Each number is 128 + 24 x the weight over the matrix's rms, rounded and kept within 0 to 255. Layers, rows and columns count from 0.

# layer 4 MLP gate, 320x128, rms 0.0697, rows 101-118, columns 0-127
[[ 98 156 155 158 131 148 169 148 166 129 135 115 134 129 137 122 132 164 145 112 110 102 130 114  95 116 132 160 134 135 104 157 125 122 115 117 179 171 143 132 142 177 123 142 148 112 120 133 163 135  84 128 134 124 112 152 142 147 169 131 173 148  59 134 159 151 133 131 161 126 127 150 122 143 134 101 170 165 129 105  72 134 112 136 105 107 121 104 124 144 141 119  82 137 109 137 139 118  86 137 141  97 134  95 147 115 119 133 138 137 168 136 111 118 126 190  92 121 156 122 132 155 167  92  74 119 114 113]
 [100 106 133 158  91 107 104 123 135  97 141 148 154 114 112 120  92 118 120 115  92 121 113 142  83 148 136 109 141 145  94 116 137 141 116 149 121 135 124 100 129 153 110 114 144 148 118 151 124 131 131  78 105  81 121 171 154 170 132 147 138 149 136 140 136 134 127 118 120 155 125 165 143 139 137 151 120 139 104 120 130  90 158 116 134 104 118 114 140 174 128  57 125 136 154 121 153 134 131 154  86 133 137 126  81 126 123 136 161 146 136 167 114 105 103 109  99 125 116 124 112 118 114 123 119 125 113  78]
 [141 137 104 156 118 171 116 144 145 160 160 147 149 132 122 104 145 152 140 111 119 125 143 160 102 155 109 122  83 130 114 119 139 106  96  86 115 114 146 166  71  90 147 125 114 124  72  99 120 124 123 131 125 145 147 125  98 142 191 138 125 139 154 126 105 154 131 151  97 122 136  86 120 123 130 122 116 146 125 115 163 151 130 115 128 143 135 141 132  81 154 119 139 127 154 127 144 118 120 123 133 137 125 142 107 140 128  82 184 114 114 149 141  93  87 129  97  84 107 128 144 122 184 115 149 105 140 100]
 [118  98 155 155 136 124 142 152 138 106 126 164 110 108 147 123 114 136 157 114 145 143 127 125 132 128 122 176 138 128  74 108 138 117 121 138 181 160 130 135 148 134 114 163 128 132 133 124 135  85  79 122 119 126 129 185 135 113 158 136 148 105 159  94 179 116 100 106 116 141 138 127  87 121  83 171 155 134 143 125 129 149 120 155  82  93 150 149 125 136 140 116 145 168 156 156 119  99  64 107 120 114 166 126 152  93 134  94  99 124 140 128 113 125 143 148 109 123 128 142 134 141 128 155 125 124  80 146]
 [117 124 117 161  87 146 135 137  89  92 130 115 162 107 126 104 124 132 134 116 149 111 100 135 155  98 136 121 135 117 124 164 146 107 130 133 138  94 158 111 164 108 102 146  79 128 132 111 116 127 104 130 164 108 108 116 106 105 136 164 133 173 142 140 161 130  91 138 119 135 113 146 134 118 134 109 146 163 130 122 156  85  95 129 137  91  98 144 131 131  96 131 109 123 133 112 147 103 151 123 169 151 106 134 135 130 162 107 155 155 109 142 154 116 104 124 107 132 136 153 136 131 147 139 110 180 155 170]
 [105 113 155 151 154 144 138 107 123 119 113 169 132 161 126 134 117 133 119 132  61 134 116 113  96 163 128 104 145 117  78  92 127 107 102 101 145 115 126 163 142 135 194 144  89 134 116 141 106 149  90 111  83 132 138 132 120 146 125 140  94  94 157 148 114 149 130 120 136 105 117 120 151 133 106 130 127 109 112 112  84 138 141 115 110 135 150 112 148  97 121 137 120 132 114 102 130 130 104 134 125 135 121 112  82 116 150 126 122 130 127 147 153 149 139 116 122 125 116 143 118 133 176  85 137 106 127 118]
 [149 183 131 130 144 120 137  89 114 127 118 141 108 133 124 155 134 127 157  94 187 126 105 104 165 108 122 126 126 131 128 121 154 137 121 118 121 122 142 158 179 141 111 128 151 142 120 167 205 131 125 111 180 145 132 176 118 107 180 103 124 144 135 120 138 142 133 128 124 115 121 136  83 107 142  78  87 132 143  85 121 116 152 147 109 137 125 134 142 138 189 110 158 111 123 108 115 155 105 141 137  82 130 132 120 127 107 125 165 153  81 122 126  65  93 130 110 102 128  98 112 143 135 135 137 141 123 167]
 [120  97 102 150 107  90 153 134 139 135 153 147 171  90 127 131 160 115 124 110 163 127 110 110 145 107 110 110 132 129  96 144 121 123 150 119 101 127 135  88 121 173 123 120 188 140 133 148 151 116 132 129 125 108 104 150 125 150 119 121 123 171 141 121 135 133 129 127 151 134 132 145 107 161 135 124 165 127 140 136  83 113 108 143 106 137  93 113 166 143 183 125 153 106 128  95 127 125  97 141 127 147 134 145 106 147 178 152 115 102  84 164 104 113 119 119  90 113 119 175 111 137 152 125 144  88 119 122]
 [137 170 129 162  61 124 147 114 146 121 113 149 116 183 108 144 136 139 187 110 147 128 159 121 149 131 136 135 137 167 104 121 144 157 113 133 145 129 129  82  96 169 111 142 117 133 101 145  99 129 129 114 105 144 116 142  70 151 174 133 112 182 129 115  92 196 143 116  83  96 142  96 109 137  84  93 122 168  77 141 128 177 139 168 109  93 110  92 132 170 101 126 157  91 124  81 107  96  73 139 140 156 150 133 137 162 126 176 131 138 104  85 129 121 141 128 116 126  91 102 167 151 118 160 147 115  88  87]
 [152 104 106 122 100 151 118 162 108 101  53 105 133 131 116 164 105 125 172  94 125 150 150 138 129 130 132  94 136 113 109 115 100 119 108  86 125 138 118 114 119 139 101 119 108 138 109 117  91 138 135 124  88 121 123 153 111 121 124 137 164 133 142 148 108 129 114 114  95 110 114 111 141  99 168 115 108 135 146 134 105 108 113 150 114  92 164 107 139  95 126 121 111 171 162 111 124 169 137 147 120 130 123 195  82 142 145  74 159 168 145  97 121 119 153  99 128 153 111 137  91 112 137 164 159 135 128 129]
 [152 123 128 124 108 110 118 103 140 170 127  61 168 132 147 173 142 155 104 150 156 127 112  98  84 131 125 132 123 133 176 134 103 153 122 133  96 148 122 185 156 136 163 116 118  81 144 147 158 158 121  94 133  82 135 139 122 123 156 155 141 130 139 121 125 107 124 122 163 144 130 157  91 166 155  96 164  99 124 130 101 150 140 113  95  97  80 114  98 118 154 130 156 118 123 132 120  86 126  76 108 128 113 131 135 126 163 146 135  96  99 169 116  98 108  91 127 106 105 110 121 133 131 139 197 111 104 123]
 [116  58 133 150 123 138 157 140 166 157 126 153 139 126 180 127 122 131 114 126 134 113 120 126 157 141 132 123 149 162  96 133 167  88 153 103 138 138  90 132 118 114 142 161 158 173 168 131 125 124 170 119 135 114 160 177 161 150 128 140 112 160 108 114 153 130 132 144 142 136 144  96  99 147 134 143 140 128 131 127 120 154  92 146 109 116 109 157 164 106 118 161 152  97 124 115 102 130 125  74 192 147  98 138 119 142 147 111 104 100 125 151  73 120 139 131  91 114 114  93  95 107 109 124 138 122 122 108]
 [153 158 140 124 103 174  83 149 119 122 178 121 116 180 132 126 143 125 141 116 100 166 125 199 109 137 126 118 134 119  90 172 132 155 134 139 108 134  88 145 119  99 117 146 148 114 121 163 103 134  77 104 121 135 142 138 126 191 106 102 113 116  93 146  87 139 156 170 100 134 131 137 131 107 101 155 129 137 122 117 132 145 154 125 141  80 139 156 135 118 164 121 100 141 115 129 120 110 124 120  75 111  97 110 147 154 114 109 109  93 127 134 126 100 130  92 140 124 137 135 144 115 111 141 123 120 132 152]
 [118 162 158 160 178 137 152 106 142 153 104 137 123 118 160 110 130  96  99 160  96 176 125 149 141 141 171 147 185 127 142 148 151 115 147 113 126 123 137 128 139 119 135 137 144 109 118 127 121 125 146  85 153 128 130 128 112 201 159 113 116  87 135 119 121  99 135  94 159 156 109 117 102 146 139 140 131 144 136 133 129 122  99 171 115 151 122 117 103 130 115 124 103 126 137 141 130 138 135  90 156 148 134 158 111 170 132  89 130 157 183 111 112 172 146 166 105 132  90 127 115 138 144 148 140 119 126 106]
 [102 144 144 145 115  95 180  85 155  93  99  94 131 104 115 130 124 147 120  32 123 122  79  93 126  97 126 168 108 170 143 155 115 145 109 111  95 148 126  78 140 136 139 136 130 159 150 144 158 117  79 111 127  71 134 119 128 101 130 102  97 149 104 116 130 135 111  79 114 112 146 167 111 159 143 127 166 130 116 110 106 140 113 129  83 120 126 126 127 136 170 111 147 105 147 135 158  97 151 104 142 114 100 108 152 106 128 119 136 159 127 163  94 114 140 159 150 143 130  97 110 137 121 148 153 105 142 125]
 [137 171 142 136 151 148 141 156 141 147 144 121 146 126 155 119 101 159 134 178 118  84  93 151 123 122 109 150 148 150 137 119 142 193  84  88 146 112 148 137 154 113 126 100  99 130 145 156 164 114 122 146 153 153 130 109 118 169 156 142 153 135 129 105 180 115 100 132 152 179 128 150  76 141 130  90 173 136  98 114  99 116 143 117 127 116 107 134 124 174 137 141 112 163 129 107 180 127  93  80 119 115  87 122  96 132 139 122 164 136  98 179 135 161 140 146 122  66 122 115 143 125 133 130 122 133 144 113]
 [101 126 125  93 117 128 133 125 128 163 113 139 136 135 154 141 125  82 140 115 148 161 139 112 161 145 123 177 161 112 168  76 138  97 122 101 131 142 136 146 112 135 128 119 155  84 160 113 148  89 149 143 137 144 159 190 116 137 153  90 131 151 136  96 127 143 146 142 166 157 132  91 109 149 123  93  83 128 125  93 113 106 168 123 138 130 117 158 118  93 121 159 118 147  99  93 124 157  96 110 130 111 140 134 190 116  91 159 150 108 115 152 116 124 164 148 152 107 154 119 122 107 133 147 120 138 148 102]
 [161 145 180 135 161 132 147 117 153 143 125 114 156 102 135 137  99 172 142 138 107 110 106 133 122 136 112 115 129 125 134 138 116 138 156 131 130 117 113 116 138 125 120 155 120 101 151 150 117 122  60 139 138 135 105 137 120 185  91 133 112 161 143 102 133 125  98 138 117 174 154 156 124 122 146  96 177 106 117  81 156 175  94 135  99  78 118 140 189 117 150 106 119 126 132 118 104 115  85 120 120 141  92 116 107 106 119 167  99 119 109 167 138 116 104  85 125 108 130  98 126 112 109 126 152 145 156  96]]
# layer 4 MLP up, 320x128, rms 0.0667, rows 101-118, columns 0-127
[[148 132  98 153 142 170 166 166 139 112 151 136 129 116 129 128 107 179 115 144 155 123  93 101 122  99 120 120 153 129 151 171 134 134 155 142 139 138 110  93 110 166 133 116 170 126 120 146 155 133 117 158 141 118  69 131 101  95 111 142 148 131  69 140 196 136 150 135  99 138 160 144 119 154 123 108  88 124 136 135 120 129 154 112 143 113 129 119 127 149 110 128 102 163 139 150 119 150  92 144 121 126 126  65 170 109 150 113 136 119 106  91 120 110 132 159 140 121 118 101 139 148 148 138  95 136 113 139]
 [145 157 141 157 130 147 124 140 135 131 131  82 144 104 156 138 136 128 156 103 145 150  79 134 156 125  99 152 119 156  94 131 102 138 139 123 122 126 124 172 134 131 108 174 134 142 154 150 159 137 125 109 159 119 119 110 124 133 128 155 158 106  88 122  53 129 120  99 123 143 145 148 109 106 127 142 142 144 104  98 132 189 151 144 130 138 152 120 110 131 197 150 177  99  90 121 141 108 102 118 163 107 129 128 161 143 121 141 128 140 127 109 102 129 138 142 125  95 130 166 149 158 126 133 164 129 118 166]
 [120 145 117  81 135 120 125  88 156 120 133  79 118 131 112 140  77 157 165 151 136 112  81 117 140 102 112 148 113 160 114 183  82 134 104 129 123 178  95 125 137 135 151 143 142 140 157 135 126 129 154 168 149  97 111 116 126 129  88  95  71 188 145  72 140 137 105 125 159  79 116 161  89 102 128 163 127 156 101 168  93 108 142 126 139 157 115 125  83 144 150 148 134 182 119 152  87 104 135 118 152 118 129 132 113 157 119 148 131 126 141 168 121 132 108 160 129 101 128  82 120 109 139 117 156 116 126  95]
 [165 168 138 124 152 152 135 126 141 191 113 123  97  99 126 127 152  99 131 167  98 146 134 129 113 123 152  87 167 155 118 149 144 121  99 108 126 138 139  98 156 129 120 126 115 155 132 141 140  99  95 139 161 163 145 130 105 136  97  97 118 111 106 166 122 103 139 140  92 119 152 137 162 126 162  96 148 125 138 127 112 112 125 134 119 145 145  86 150 177 120  91  88  79 121 136  92 134 157 181 133 114 155 121  81 126 175 185 186 141 112  88 142 109 149 126  97 132 116 129 134 145 132 109  74  95 126 133]
 [124 108 105 133 125 140 105 122 122 154 102 144 144  97  98 130 134 138 130  80 113 164 105 131 101 148 137 133 122 149 125  98 120 120 125  94 129 146 174 117 146 120  88 141 117 132 160  98 155 109  63  95 145 107 110 146 157 117 158 152 139 133 128 105 143 120  79 125 121 118 138 135 130  90 130 112 108 164 148 100 132 120 120 134 119 126  77 166 106  98 134 115 111 119 119 131 162  98 106 150 110  90 107 138 141 127 114 115 158 108 111 126 125 137  75 111 139  77 126 135 141 120 117 130 113 129 119 109]
 [125 119  99 120 182 155 162 129 116 153  89 134 106  95 125  82 144 159 110 166 107 125 119  93 138 104 149 132 133 139 144 117 108 135 120 122 130 120 134 116 138 104 153 120 108 135 141 117 125 143 112 125 112 102  76 122 121 105 140 138 119 121 176 157 145 124 133 124 128 127 109 124 145 147 168 153 103 126 150 155  79 131 152 168 125 143 125  96 106  96  96 103 104 120 106 150 110 143 122 180 162 136 135 140  97 143 116 127 117 142 100 107 130 163 144 157 160 101 116 104 104 127 100 167 133 156 162 108]
 [105 132  97 153 126 115 131 140 137 118  99 119 158  99 166 152 152 163 135 104 138 108 111 120 163  86 145 161 138 117 178  99 153 103 141 111 142 110 161 135 149 152 122 148 159 131 142 140 127 146 155 140  98 108 156 106 110 131  83  68 124 187 122 114 114 143 105 157 111 147 132 129 104 155 108  61 130 118  80  92 150  98  84 129 120 152 132 163 171 146 161 160 145 149  99  94 120 125 151 163 139 101  90 144 157 110 159 107 124 101 122 143 132 125 130  96 143 115 143  99 158  93 122 139 104 109 120 125]
 [150 105  90 161 101 114 139 122 125 126 135 159 105 127 160 101 146 134 114 164 133 132 118  93 162 119 130 106 138  77 173 131 167  91 109 119 150 175 133 117 147 117 101 123 112 128 155 127 145  64 134 116 155  98  90 120 115 134 119 129  65 167 183 146 162  87 140 153 196 151 130 133 135 176 127 122 130 121 135 138 114  99 128 133 125 138 119 112 152 129 128 126 112 102 118 137  94 128 116 129 158 151 169 129 156 132 152 124  97  80 135 111 109 163 106 125 141 117 126 136 112 185 158 138 110 105 146  95]
 [ 93  94 105  98 148 120 170 169 127 130 123 150 152 119 129 103 163 137 116  81 142 115 108 101 119 121 108 119 164 184 107 156 133 108 127 129 130  70 133 177 113 145 140 122 137  85 116 166 113  97  90 155 109 168 133 115 134 130 131 140 160 140 127 122  98 129 122 167  88 127 120 118 147 135 141  81 135  93 157 155 155 119 101 141  93 152 153 137 147 150 112  99 112 170 102 139 141 125 175 154  87 197 151  87  75 156 119 172 128 163  90 110 131 156 140  79 114 109 143 108 135  94 117 109 104 115 121 130]
 [ 89 128 148 124 141 178 150 133 171  85 109 136 166 168 107 113 142 119  95 132  99 126 136 143 114 142 132 127 105 142 172 109 136 104 139 156 110 122 148 160 119 166 161 143 175 111 124 141 148 128 128 123 104 106 147 124 129 151 106  80 103 126 154 161  96  85 106 125 127 132 119 133 137 154 101 110 121 150 159 165 128 148  79 114 135 108 116 131 138 116 103 139 128 134 118 123  91 145 122 170 152 116 139  94 150 135 153 107 107 153 119 115  57 134  96 105 169 123 107 164 151 119 124 116 159 105 139 108]
 [112 107 121 139 177 127 128 127 129  95 180 109 117  95 108 120 127 107 179 111 118 116 120 158 124 149  73  98 127  99 102 160 145 125 116 135 123 140 112  94 121 107 109 176 150 105 123 140 154 120  92 130 114 143  99 149 138 114 117 107 134  75  99 128 140 151 104 118  96 126 145 125 140  40 135 121 137 129  77 113 142 218 135 127 114 132 147 137 149 118 153 101 126 131 141 115 110 128 107 133 123 143 131 120 144 156 119 118 133 102 125 143 145 157 168 125 149 129 144 156 116  40  75 100  83 126 102 165]
 [ 87 102 130  88 117 101 115 155 140 150 104 114 108 155 176  99 118 168 133 124 150 172 150 135 168 135 111 152 113 103  90  95 127 117 126 139 128  95  93 135  87 147 168 139 161 172 119 102 121 141 136 152 112 152 117 138 148  88 126 107 135 170 131 102 154 111 158 147 116 141 108 100 111 109 119 153 140 118 171 137 131 107 107 147 132 140 122 111 127 134  95 112 150 176 139 146 111 149 136 166 114 120 109 100 164 131 135 141 101 152 150 176 113 110  87 131  90 158 127  94  99 101  85  81 116  99 114 128]
 [121 133 161 140 108 104 129 134 126  86 178 127 157 119 106 164 170  99 125 129 105 120 118 124  95 123 159 138 109 166  86 144  94 101  97 127 147  83 116 110  85 126 137 101 124  96 100 138 108 120 121  75 109 104 137 116 135  94 147 115 174 127 103  97 172 129 128  97 144 126 143 134 136 166 124 144 151  96 140  76 120 128 158 107 127 118 131 154 120 122 139  95  87 144 138 129 143 139 122 140 127 115 150 143  99  94 174 141  58 131 145 149 132 142 155 120  98 120 122 146  92 155 114 118 145 122 122 156]
 [149 109 112 115 116 130 125 129  96 165 127 147 141 124 129 142 119 123 113 118 113  96 134 162 109  67 132 124 129 141 118 116 114 166 115 110  97  92  91 144 102 145 114 109 140  85 135 173  98 114 151 128  89 136 162 127 112 126 105 143 122 143 120 188 125 158 117  94 119  65 140 136 111 127 102 166 151 132 155 170 110  92 137 108 116 106 130 116 124 104  94 165 133 129 154 126 179 120 132 137 106 132 144 103 122  96 100  97 164 161 118 141 148 117 140 106 130 159 119 140 100 129 138 108 118 111 121 111]
 [156 120 142 138  82 116  79 143  98  88 177 147 133 103 157 136 128 149 129 125 134 134  73 163 158 156 121 124 176 157 122 121 127  68 117 139 147 147 150 122 107 110 126 162 141 142 111 112 159 116 117 103 119 144 136 132 104 155 170 138 140 131 128 160 141 166 158 128 153 107 102  96  78 128  89 176 116 129 113  60 153 152 119 130 148 116 131 158 117 138 181 136 128 124  99 140 171 130 165 103 141  91 108 120 154 115  80 141 120 124 109 155 103 120 149 137 126 160 142 120 113 123 117  86 147 123 136 162]
 [127 162  97 123 135 144 137 148 150 142 121 124  86 140 148 129 115 120 151 146 148 105  88 120 152 102 135 146 142 100 112  38 144 112 139  66 152 120  79 111 134 174 131 119 119 125 120 130  94  91 158 123 132 152 138 135  83 117 118 135 133 115 162  87 144 128  99 151 112 132 143 132 156 153 137 115 200 131 108 159 173 107 171 111 132 139 158 152 147 133  99 102 125 158 109 107 158 117 134 183 119 134 159 170 133 170 137 125 114 124 153 127 111 130 153 169  95 145 124 144 138 113 138  73 106 115 114 121]
 [141 116 114 130 117 163 126 140  97 127 131 141 136 157 161 135 144 186 121 160 136 137 123 141 116  93 127  96 116 106 102 113 127 112 133 131  94 126 156 130 117 112 105 158 130 133 120 114 120 141 108 115 113 123 138 147 184 136  82 124 110 136 102 141 162 107 153 181 123 119 127 139 130 124 131 107 109 125 133  82  99  93 141 125 143 131 147 132 130 135 130 176 116 101 144  86 158 124 140 132  67 121 140 127 124 108  96 124 165 159 115 140 128 149 155  82  84 121 134 182 130 123 135 140 159 122 126 134]
 [ 74 153 107 136 178  98 110 148 109 147 139 140  97 107 182 134 151  93 120 119 165 109 141 148 149 119 126 133 102 141  97 146 128 110 101 115 130 142 168 116 113  73 126 103 139 138 130 123 145 147 140 145 142 121 178 139 161 161 148 161 138  97 126 113 128 123 110  84 162 115 128 125 126 184 152 106 146 114 113  82 145 166 149 157 176 113 123 123  96  89 163 194 138 117  97 154 169 119 158  95 162 148 110 162 141 146 126  73 130 104  95 102 125 122 136 127 118 142 144 114 121 164 119 118  98 163 102 163]]
# layer 4 MLP down (transposed), 320x128, rms 0.0656, rows 101-118, columns 0-127
[[167 108 117 115 131 144 145 146 125 124 111 142 133 158 127 153  97 131  89 144 148 109  94 135 148 152 164 131 173 136 126 155 150 150 179 133 119 103 155 130 135 154 160 130 145 100 119 131 111 136 140 172  94  97 102  96 108  76 122 122 105 102 119 121 111 136 122 144  98 141 131 127  96 152 137  84 126 106 115 136 145 151  71 143 147 111 156 133 113 125 110 126 142 168 115 111 124 144 147 170 129 129 162 130 137  46 133 117  98 114 129 123 142 100  99 138 121 165 130 137 120 143 134 173 122 115 153 153]
 [110 112 129 155 122 135 168 147 145 105 134 119 163 101 153 155 123 139 121  94 131 117  96 147 113 155  73 124 101 166  96 125 136 158 152 124 119 150 117 144 135 167  96 141 127 115 136 172 125 128  91 110 129  84 148 143 108 168 135 161 148 132 140 139 100 141  91  88 154 136 170 163 150 113 115 109 135 141 114 108 158 112 149 126 139 136 142 114 145 164 200  73 144 109 121 145 162 141 109 142 140 106 121 136 101  98 136 145 155 164 128 177  89 124 109 133 124 143 128 142 109 152 128 158 148 148  91 103]
 [124 119 127 106 124 162 189 126 208 142 139 130 171  95 109  74 141 166 159 128 100 101 124 115 115 144 132 141 119 107 135 120 111 136 126 117 112 128 143 139 144 117 144 125 124  85 126 104 122 144 102 129 156 165 120 104 132 161 150 146 138 143 108  67 126 122  94  95 103 100 131  86  66 106 141 104 142 172 112 165 177 109 141 184 115  96 141 155 120 113 113 138 132 142 139 123 132 142 133 115 120 129 114 191 128 143 125 104 151  98 118 156  59 124 151 113 156 132 111 139 108 106 127 121 147 112 171 151]
 [110 125  71 115 125 129 128 155 157 154  97 148 115  93 126 110 117 123 115  97 118 154 132 137 153 171 102 141 155  95 101 125 174  81 100 152 149 166 104 144  90 134 117 143 101 171 154 123  96 110  87  93 174 140  83 136 137  91 127 112  95 123 134 120 145 165 145 124 107 109 157 119 113 131 121  99 124  98 128 134  76  72 131 110 155 109 152 131 127 103  96 138  90  86 136 134  88 110 125 125 162 176 143 120 126 131 159 137 154 100 133 106 109 106 129 127  86 160 124 119 138 113 121  73  83 111 111 154]
 [128  98 134 108 137 110 124 140 142  97 107 116 136 139 185 139 111 101 140 160  92  86 136 151 112 116 126  93 126 104 136 150  98 123 135 141 131  86 122 123  89 154 115 109 139 154 126 167 147 139 139 144 127 107 124 102 148 115 108 126 140 127 101 174  92  93 130 139 117 157 146 126 150 156 115 158 132  61 153 155 108 155  98 116 136 139 150 140 173 138 114 138  98 138 136 121 134 143 191 139 165  99 148 120  93 123 136 136 116 124 125 122 129 107 141 145 101 164 129 154 121 133 144 117 146 112 117 179]
 [136 148 123 113 134 125 143 106 140  95 132  94 137  85 150 121 133 103 116 114 186  82 132 118 138 135 121 134 120 120 128 180 113 126 150 101  89 148 127 111 151 152 109 116  92 161 133 127 111 128 135 163 173 128  94 110 131 113 112 116 118 161  94  87 125  91 138 145 116 153 153 150 124 155 135 148 148 141 101 173 144  89 119 125 127  93 107 122 103 168 161 128 162 117 130 146 118 119 130 103 124 150 144 141 164 118 112 114 109 150 107 111 148 105 173 127 131 127  89 115 134 122  99 143 106 131 129 149]
 [154  97 135 160 197 125 133 144 105 127 138 154 152 126 170 123 103  64  99 180  84 117 164 120 100 138 117 119  92 154 152 138  88 154 111 107 110 147 115 125  83 117 145 109  85 147 104 143 116 121 145 159 141 135 148 116 155 113 139 132  91 117 171 152 129 128  99 135 124 121 152 133 101  97 120 144 116 139 156 133 100 143 122 113  78 155 154 113 121 166 113 118 105 149 152 146 140 123 112 105 117 170 156 183 125 116 118 144 121 121 137 118  67 135 144 123 113 129 136 168 130 150 139 121 117 112 106  82]
 [ 91 155 131 125 135 135  78 128 140 163 103 142  69 177  89 135 147 142 137 138 107 111 149 125 132 148 163 134 122 152 178 106 148 124  94 111 112 137 145 126 134 100 123 105 130 141 156 119 134 137 115 116 123 141 125  85  94 101 159 125 133  89 142 125 106 134 144 122 167 103  91 114 143 154 111 108  72 107 132 145 104  75 135 145 134 133 160 132 110 115  99 156  86 110 105 128 109  85 143 131 161 120 136 138 146 106 116 129 129 121 127  77 106 134 106 148 164 154 123 108 186 111 121 147  95 130 162 138]
 [117 122  87  99 138 120  93 114 110  94 120 128  82  82 167 114 113 130 120  69 110  93 126 159 109 156 121 112  92 152 127 147 116 118 136  94  55 142 110 176 140 121 118 175 147 140 172 110  98 142 126 139 168  83 183 131  74  98 125 133 162 131 120 110 102  87 128 122 143 117 153 122 152 108 138 105 138 111 159 150  94 119 109 129 114 113 114 150 161  92 124 175 107 166 150 101 157  99 135 161 142 116 132 107 119 137 147 155  73 140  95 108  82 143 162 105  63 138 143  98  94 177 154 109  98 134 126 159]
 [142  88 158 155  99  72 139 161 128 140 107 146 129 112 138 126 126 140 130 134 154 126 145 137 105 127 111 122 166 127 125 162 152 172 133 124 181 168 107 121 157 114 143 138  89 106 130 106 111 112 107 126 132 113 125 131 112 160 120 163  96 146  99 133 171 152 151 128 106  85 175 129 161 134 111 135 162 158 116 167 126 137 150 164  88 127 135 122 112 146 118 131 125 149 148 141 140 120 129 106  97 132 142 121 146 112 120 138 123 162 102 101 109  65 181 125 154 163 169  71 106 133 127 121 114 138 157 102]
 [173 127 105 121 135  99 120 100 153 185  98 141 150 137 173 136 121 112 107 173 111 101  91 131  92 169 104 138 140 158 143 109 113 148 145 155 126 123 127 144 116 190 152 134 130  55 128 169 114 119 120 140  95 146  94 121 122 124 104 128 144 116 139  84 140 140 164 146 144  99 152 119 141 141 107 110 177 150 111 118 153 136 157 142 104 113 128 101  94 173 104 104 139 117 137 177  92 138  98 115 124 111 151 124  97 122 119 163 130  91  90 161 101 154 115  72 123 132 157 113 153 101 106 151 211 150  95 116]
 [132 152 161 150 161 131  81 156 109 159 125 112 129 138  90 145 165 127 122 117 123 129 167 128 137 161 113 141 117 105 167 163 141 144  93 149 131 106 141 156 121 129  78  98  94 102 138 142 133 150  82 139  99 138 138 112 155  94 183 167 138 133 181 122 105 108 131 128 126 106 130 161 126 144 133 120 123 131  89 130 131 143 146 125 122 127 137 124 118  92 100 124 112 179 123 111 159  72 159 158 113 138 161 114 116 146 110 121 145 129 104 105  75 110 113 157 172 110 115 135 120 130 151  94 118 124 108 179]
 [136 143 135 131 109 133 106 133 102 171 138  99 118 148 168 145 140 128  97 129 100 132 123 157 114  98 145 146 148 152 105 110 113 156 163 129 108 144 121 140  86 155 115 161 144 157 129 114 135 153 122 106 137 141 159 181 132 174 132 129  50 129 178 138 138 123 168 141 131 121  78 147 115 106  97 185  91 114 101 153 112 121 119  89 153 135 120 144 124 155 150 144 115 151 126  91 115 145  95 122 112 108 133 133 135 146  90 163 113 151 149  91 124 125  86 131 113 111 147 119 149 166 126 142 118 113 144 129]
 [126 137 171 123 163 127 151 129 167 168 119 109 100 143 107  93 115 115  77 133 147 172 139 122 153 152 144 100 153 169 134 134 138 146 154 108 113 171 149 114 131 108 155 164 143 147 110 141 139 112 115 132 123 120 145  94 155 143 128 129 101 101 120 174 143 110 165 106 128 148 123 133  86 147 131 118 122 160 134 108 116  80 118 164 149 126  95 118 137  99  82 131 149 168 122 107 107 139 130 117 137 120 155 107  86 165 160 117 133 142 119  99  86 148 124 151 134 166 112 104 136 110 147 110 139 117 145 157]
 [152 119 144  96 111 114 152 115 149  49 157 146 125 117 122 119 115 132 107 108 116  94  63 140 158 111 119 147 120 123 122 125 102 138 151 154 129 160 134 106 139 127 130 144 133 140 108 111 138 152  83 102 148 106 147  72 136 144 120 131 103 142 122  60 139 160 150 106 147 152 122  98 131 140 135 100 134 139 127  75 105 126 170  93 127 124 116 145 140 108 113 136 179 151 115 135 121 148 102  85 123 147  70 140 158 154 104 138  85 147 136 130 181 173 109 122 166 134 112 114 120 169  89  95 113 133 165 124]
 [140 106 147 138  95 118 125  94 163 104 172 105 142 148 106 118  95 110  79 124 129 112 120  69 129 157 174 103 153  96 120  96 146 151 138 106 144 109  96 100 123 105 134 146 116 129 125 132 121 134 177 122 134 128  97 132 157  89 142 154 142 159 145 110 126  83  79 129 136 131 142 135 122 166 114  84 120 127  94 133 105 170 139 135 153 170 135 154 120 157 109 162 126 131 162 102 108 128 130 151  75 140 106 134 124 127  72 145 165 125 116  89 103 159 115 160 111  98 120 130 131 135 113 140 145 122 195 142]
 [124 101 135  87 134 154 136 122 129 103  72 139 125 130  80  59  71  99 126 139 101 112 125 148 141 143 104 143 150 130 122 139 144 129 112 139 137 169 113  93 127 156 123 143 123 123 164 153 124 130  91 132 126 140 154 127 103 109 156 119 120 154 141 109  91  98  89  86 102 112 106 123 118 143 109 155 111  98 118 141 123 169 117 133 133 118 157 122 145 128 154  45 123 140 112 155  81 167 107 127 150 145 139 108 103 138 125 120 116 101 131 132 163  94 148 131 154 151 133  78 117 122 122 116 126 150 143 117]
 [144 152  93 123 158 132 151 144 195 120 107 132 159 141 179 156  89 163 139 142 110 143 107 101 158 102  81 116 143 119 129  97 109 127 121 129 134 119 136 142  95  85 127 134 144 116 144 126 122  96 120 169 138 149 129 142 148 139 112 170 112  85 148 130 110 137 139 104 155  95 110 145 146 157 137 123 177 115 133 101 127 108 126 118 115  85 125  88 111  93 139 193 146  73 136 144  99 130 104  92 159 124 118 124 152 179 115 131 121 115 107 107 101 143 102  83  96 149 105 145 126 131 110 150 140 184 100 129]]